Part of a small language model's weights: width 320, 685M tokens.
Each number is 128 + 32 x the weight over its row's rms, rounded and kept within 0 to 255. Layers, rows and columns count from 0. Numbers have three digits each. The size before them is the row's rms in percent of the matrix's.

# layer 9 MLP up, 1280x320, rms 0.142, rows 100-149, columns 128-191
096:188139115123061056100150120178091091175105109123120172085094223151115185138161134138109105140167116089151107124121147094143206110134142132170117103172168198129146096074117145129147112099067097
103:159114078144172094128136135129100111154095111136182091125093151182096132142020173134118180140083135128080128154121137122081091101179138140140132127161134155169148137114180136132141137087107122
098:124090101092096114134162088149099089095157197165133131161135118177116133160090112187179168108125116123122099149162113064078085171126159136079132160123125081108126115071173120174144167137093157
102:103112118117128122144203152113154121109120123150159115117137085184129081131121158172115104098152125146153203173140109113085100121165098132187114105104111092069108148135114148144093115128090091
101:116148170120119159144120111050196118194109097156149116153132135125122162124120138155133124139107082118103081077100139121101182127120159108084075137095104145090081133117146105114104131088139112
102:190078056090152169095149134202119085084094146084049119112154114122170164084146153157139123103181158118127095106155113148110100092124077161148150192113108141132095100144162134138112123109101108
094:156142152178128114106158103133091139131114176151154093066180147119109127115067083115116101125116122134137147144060165101135110123168120133095099175122138161061166075152136066047149146090126107
102:138100167135152136117153085084150111105181171083037091136210159092117147147112152165122066164123118119090149099051129144153171162101094159152146157173119151115092142134092144103168097104106096
106:163133110147123136170207152078100145167091104118158116151111139138121169094152179119131112133161152138189123116171135151115078171135128175118086117088080122123135119132152124129146123110129117
103:144165108110104133110181128127099125076155084162140087114149183144141046116159178175122093167128119166122201115069172070091107101148164056149146155115147122158140103087188126162130108120123116
100:120068121116147115159136170123097161124092164115144136121160143085140125108176080154133119155113090092126138165197193150119116150082134183145082125114097114130100198177123177084114125115136154
100:062164171105165215068162133106110128185133045159131137121063134112145127101174165159123166116127113157124114102087105084139060128142167110110115137117108098152117084143126149118162106123180180
102:120132141162101168144103154149178126095137104174124111144172138126159147119096139114150116098127166072075135156107108106119112130116099120140120114112138147097145125177188092124168115098116126
093:116116121188160082136136168152137091123139145146112128143101110122137085134115139113108152126108127131169131118077108141100104130137142058162081086120085079077152143166131162140112141106193091
093:147139124112110101125131156136092129188116100122119156136162157195192136171118115142092076165107121127149109113097160119148154165142149092103169152102133154100125089104139113112118122140116095
106:137100085141104175148168151137086103136149101117118120136129141140167173139113147168136063134088151151096180104152146152145063100147128142126116149162138082128114124090161138145114145189160119
105:150072101123158118112130137118155103199127132090131104199090092129138128057172129175135119129186077145162141163135101140097113087121131162149123139092126138154145155162141081196087095090113150
097:098120144132158108127144121161121177102112080122145161174144109126157067137121206083115108136111020095113131125092150133149136128139095126067086129148179108112126123100163083052107139125098078
104:138144115151133140150129140107137131162147130131156171162181157100125108158171185121112094175078121104170144116109131172210142107079109087163176074140146117093183115104115131170118124138115111
105:116081151119144151115160155106153144104087120119172170149138075133071058148006161124107122047134132128082111099141147115066109183163141140100132129185143158066073152148189185071112147121146148
106:076063054157127106114210096133093092112071174149116194138106105087100141122149119141113145130142126126123188121123165153103110107072164136116137101134123137079130057138054137131074143128108133
108:118122128113068130127165142132130095094102164149103148145100103146091134160100139111115090116104125175096088109159150138113183102142123140140170152107138127139147156134121121145123179159148127
100:137091107131131145082046171149187110116053149188128109103133177154132092072107130144107096201102145140124147175133109150112114137139064060143113121137080168137124136204138118118101105067135154
103:112096085141099130142165150132127192115102128127126118146154156148116104102146076147096116110115140064105086149122081141128098139101092150105102122141163076130075123159135093100110139130130111
091:138152148126147147117149153133116111110154116123090041187118143144127089091143130154157121149175119102086108138134149099100090137154130153140100146141125154136144151121186086137156137093080154
098:092115143083113173111134137148167105119133101157136149182123118144092145157140148117165122125124106154057138125103121110123129106102117096111138145094200150131144124116160144157102163128059130
098:103166122088114147128120146096203123118124115125156086090132127144176052155173120147099140094129098133111113112108075149085078082093102135145111100092153122101072162173129172172166073066134138
096:142152211087101103114150180181153141136153129131138146106133179134122110199136148060132158122130195119147122100156169154136102127083156150140128150093060129110168144157105154101104113126128125
101:193109168161141123144120127189146221142140130120124132110195081142086099186151161146196138109152172120156126156146117145102182102150086128098083084084153121149174182070102149105155129145135163
100:152140145148183048129136118080153122105144175180127134136188137119088090110126124132109123174129160134117109099142160142169072073157067102089114122152096165137141106100088145101094147140148075
107:115111158165123185149120089103123084181138148136176165137121105157100109169166142106116146117117083072138129142142106131091133101064134143094145111141152140089146135122151117125070112176160097
109:089119138197102102136135106091132108133130116130162167109186119110121085132130162084128111143134182182130097136129133175109136143105118148085142147137094134179089146166118095099132100144084183
103:110050169146079098126113108107118182153158089124096122180142131190147118116082140149069107077132114139136119137120111148172092070116116142117095126077108131085151086112158135179157180096138114
102:131172081085082120196125118135151190110176168141135116089195180174105090194037163107113104135074121148063171113120171126139099156125149091136149152095124067134180109092168133130060096110128110
095:130074127129101112110173152147118121152190115082137132070111081127161115075117157199138120134082116124121140162181136136105071073137134149157165121098091089139117122071117127126099105128113151
103:100119165106075115126123151166115091121103111135164141158163130131075138108167136101156123117139104183174154159124184166165151111108132083114066104180135115095077109083131118126052071132136187
108:122120167143116147117180115168108094136184097187116090167138122174114108086128190148096119107159108081138117090086102173135143130158108092066104121156142101112117196112135113107147176136076103
101:137140151116130065118128110125112146132129093149180200147129141104176183161110115136169159169183127163108139089163104128148130092130093125148183152146171081138129102109160112065179145094137117
100:135085101123110099121115146173066139109173073130143091139128181151128166119163144124128052125175094099079179156121161137142149099179158172129136125141143142116144098132144191151129138153094089
095:096166139211143107092158157123160161083140106130177161183102094185122079110187149138154120117078117158178103150156091128159152074119098114085120124136140076118126108123116143123108087162154105
104:124159121121128122049160098161135075105077145163088157139079139145152153139160149100124132110100152078103192141051188202106150133130143110129210144140144131098122154126121160127102086086144147
094:143133149201072129069123138118118079140115123109116154089153149089107093118108155100114092165098156127178113111113162151078128164146111122128111133147099135118100131164126195123131104135153194
102:164132148191126165097074084132160098103098100141157136123139139154121084130120144140084118168086114121114110111148128120131123107132144111116136160079162136195110154164140135120144156131114122
100:109131159152121135156107082104113158135092096053131081115093153198114081112071202206114165123103127129118161085101105109114165116107078135150115093092142145147163144135114124130112111136170173
084:181132135077118194177151143154163124213120103153059093115171188097184127111120143142127108128143115160108140102184111143137137118122134126091127111130187106219157157112100135096080087147095155
108:118128096168137159107110127102146102079137104131146155096074052123090126173116150110195136177175173165115111138134108159101170157115137067125126113187088192063197196117192157096118138117122156
104:162123126098098102141120135109169112159166159124138121136147077161113126132107146125143141124128094133115166121105121116134159149134113114103118095120149098137151143101193144111156134145051120
100:095117092155100140104151170070138098185147104092158166153066131179080192130157153111093179122134071145101142166161161161161073162158060098118136084175073158112137062173118139132123169126118160
103:161116107146111122119129161106105088096110115116127154054141075115115136104091144137088113177080124097126140134135164115173173135124148131072109181159107168176111154149172132144124118167174195
106:106076124175142173139124127172098139157123134116140097069140231113050148083140095150096113135081065169108141118092177172103102144089195142067137161095166076116131214122082108128147102196101097
# layer 9 MLP down (transposed), 1280x320, rms 0.142, rows 100-149, columns 128-191
100:120141117088165135137135181192123151120142176136109140121195117080094136095207094125139127142165141141222108202173122131144099182168156146149150161073178118146150120164140138114106100104132136
108:147128138177128107123060101199128145172081151157120122166129143115077166113092103146096187112128113151126151163106170118152106124137116101092058099127149122110130081147160149126161149113070155
094:141149121050157113155143073148064158132173133106125117083099110055107091114130115085145162186182137107143144169119132173152165151086139113144156131187170165122102130161082159094109120157117103
104:158181135123118145098116139118119151126136124137098150137176134085188134179138106144110185116138113153135073131127111090108064155127115167134177084160149147147051083099149096181129149166128105
107:178177136108137181099174046125061147113102195117088121098115076188114141086147164177092116152132102124142078119117174123154140118130133105120171147124086087185148147105114135136145116135158180
102:155066194127123167123075113155111164091121113135116119092118122123170089168026130157107164111127131109131109123154113085178161081131162129142097143143122218122116117115119140113119144117171097
099:153120099118112114098167087102144091136130126101114087130113146138097124174119151065133093154173096139166110125079120136097115145159099124160145151165108209126144138153150168105122144176076129
105:155127122149095181183139120108087097154197148146147128192097125143139131144069176154111097125133083092093135102086149193153186131125168159095152132112098135086091136135043105056097111116092120
108:105143129136114093113118114086136190221131172202144135091160117100125128153107075184155070138182110126112102173196178168164136126116133192162151130129091128093132135160132106111128168180083163
104:141102146118138144103158116108095112110151175144082193111109149152190179086120105173145216099132134158112104087224149122093110154152163138119177099105091121198156113085156077151134141080105097
102:152160103170109121164139156176155105148116116114137070114105135050174172097090190175119164121099107104160160111142091126116179096146100147090106192143154154189115174106195093157106156097049162
102:167166085111108139101079172132148100074189154100100130125093142183100039163136128108081052112137140138165116152178144133134157090068107089166125187187148125161173167120106089118056160132146094
109:138145119115167074098151171105146080140112151130090163162125151122116100141118138170096161182082140130097150124156068114095110116132178167129097154130101134125118115144117196115158188088119111
094:139097101161130163165171153113114139150070136089200126161137126168149141147058140139156141148156136140136155140148146152174160087144148100122108084151116160120133072158129118127133139112142128
099:139129105133127160103122172130128219131175143130131171110106144101177128127095156096187121120206138078178129137147145125089088129119084187167168096126148075107143142134097105047163129120098145
108:075146049180116096152130125083084152083126147163154159189142094169134155125142101136172145066132099124137156108089066127198126083146134138102101126182125104179089138127138111121159173190124159
104:155146128115100135142164117170118096100108122081121101129082131120104138102154175094125127186110078151087193065057134191127120198141148109147142088193127177077081160099084114140111151119107164
095:173137134140148132135122154116074029143120153165148136139132073123103201154084077127126159121143158179136086137128102071075137150161153142146103171099133138154094096121121122108164057151140095
101:142094101246098161136153182088115128144147064134111094178191141099120128070093171141160134135117117117134137093136101142112130168143136147100132120152136179147147138122144038108135125113098167
103:074114135128100202175048118139159108095130171140111133167122130096097105113169108126048097202200152096124133116159110119134143114091146144131149118198124096085125112158117160150138103143176127
112:122113110148160116200213127147135118128126155124117102100135112073084150120123146109141107160140095172132152134255131137081083177145126110109118080144201117134129137165104129175108193116176143
116:140096105163138080126165125144070091126118168158082123195128151120123160056072124126147101112121078128071136114199104150215125132118140115151156137091092104135112150169185106191139085129131196
102:127140111168161177132109137123100158081076116174109094121088143123155084105109117170139114089074131129085090155112120129156100129131160161131088093117128140120121162114133141138104089106172079
098:111092124134122130091095076109128114129127089122144144108150138065171108112099112137149157106123144143138165107123134092100112118116162150094102111124086104171114118102131228094192137122134130
097:104156100139099139125099120114142136172059130131128155144137193096114137106128153135123112105143115139120137111169153131110052123094205119156167161160178148085080133141086072090141129110111134
097:107074133137153168202075149196105132111134077113088131103121125141124137081086144115162186121175115149137072133092147115123165141103112124113160195104111180131160136135129088140171103182125105
094:199094128168088162106098103119106174086128155118104136129126141100126106166106136065123099153137132107112153125145196155130179150119110125100207085062067096161111132143131070085114171196148059
093:130178153124186158116114139107146130149113148101093090198075134146073165103135194201152143134135115143163076095077139160098120125141155124145146126186157166147118089113103109173157100114099149
099:149148109100136145135140114127173117108172159140150099112085141181104127103116076139097105081138117098155161132146033160107222151112121206139122145135153076145169125103112160174150130145107151
093:134151146142160185106092121130065089085051094168182145134203113141161074141100146148142202143175114106143078135135167090116162080109156156176114162115122165154118148154134126117116101103121102
111:109163121085223070186148060109108087124176145129134068106158121127094078112138091106145155055120098105144169158210090164166088115030124121152175114139110165124155108147130169059109091168120180
111:176162115176079138180104137142087144085101198183156141149156131153124170154077069165194119196126136101128150124110141210117141128071104137092122149138139054127133133094162076109131142108160168
112:118103159106119153127121121124177152145123161130136096144138153113122117166089113076130111107138179150102168083166088116164085080110093155142131092115156162134131080169151186114099178160131114
107:078117117134117152171162136142117122146131198135071111106134185144086141144133112111124180134119175142113125192125189130145169199169109130134120137045145078105134107148157164180084168121098091
093:181148132084083128111136095159174144119095108084111097151044093165102084162114132128067124178133134126111122107055093111191106123174136125140116120144092118125130127194170161147142142166149121
102:138136092161186088127137162130118175145108091163139091079120172174118185129135081122138171149126142168161096157093172126174124124146089107105127150103200140106149142175106130129133096109122169
100:099176116119127173150118127108154135149085136068156104121165134078167115129114142159110076100082139155166100107124087065139169103153159128160130112120158144101135095161077085113134093126139156
101:168116123113132128056176105135144163091147133168142089227127154113079184127162146133158124204138130147143074054153126127101131116189145140179118109137177106171133088175137179138145125143084143
101:118116222112075145154186181063127166141105158112149166099096075150133217084122075085074144053066150121112031159124131109117131104144094162138111103149101124173122114157119091103103144117084160
096:108127145049096118092065135166093144135143185147071185153122111106161133117086117110199063166171102112093154109169145119108155160123099134089171078084125132155163123080139191123150208146144134
109:101118143064160148084122119124149106153166089129158120183143115107143141144100109125113123149111123103125143151000096131165154148134117112082141141110106113098157081161138129173134162108108114
098:150143105189131139119101132116096128146071163199105117136064102125064158127124142102071196148111136173128176112128135083152133081105130138156139155158109108100071128146162080128163112141157109
099:160155103099176143112164068148083098155141105123148085158127087056132182085189147106159156144113113103140099104145115155138140127120126102143120154172121136160145156217129138124135156105080078
096:100122089151192183179135110160080081076112144079150125084184122119107122118153169135133111146125082080155087136131189089121112139160140129118102116147139106146168105122145151167101169123154095
080:110131137114147148090108126156096175125125075106193155108145106128081148083137153125153137066152140109123155090108103077186103079145175172138118146120161118109155141112109104115125115070167063
103:149142151133126120100179118136195151134106095109202114126190149101129066180101129052135129150152116099124076158187143124083198150118144102093116061109119132101148132090125155177111097110052115
105:058074078108102152154153117107155115118107133130072161055153140101094124118101122116104166112105184149142121096178162087152076137098112103122111111164163136130162124161128149093111104111175082
097:114143084079156117130122171151119132137098120125167124115119186156171145123122167119146124192144141184123125163169132159205148174122068124114130120179147089125110103100096126089130141118139114
101:132077116190113126111104159152094125174155103135118181181161136132107127114125188123166170101109151087160113104123099100100166124135093116133113167211128130165147111145037174118132092160151104
109:123143097066109124105123155123189142151137086152064161194161078162152047169124169183123147126108080095086170106142124136136098148109073145105153151116140151114121213108103111157117137096097150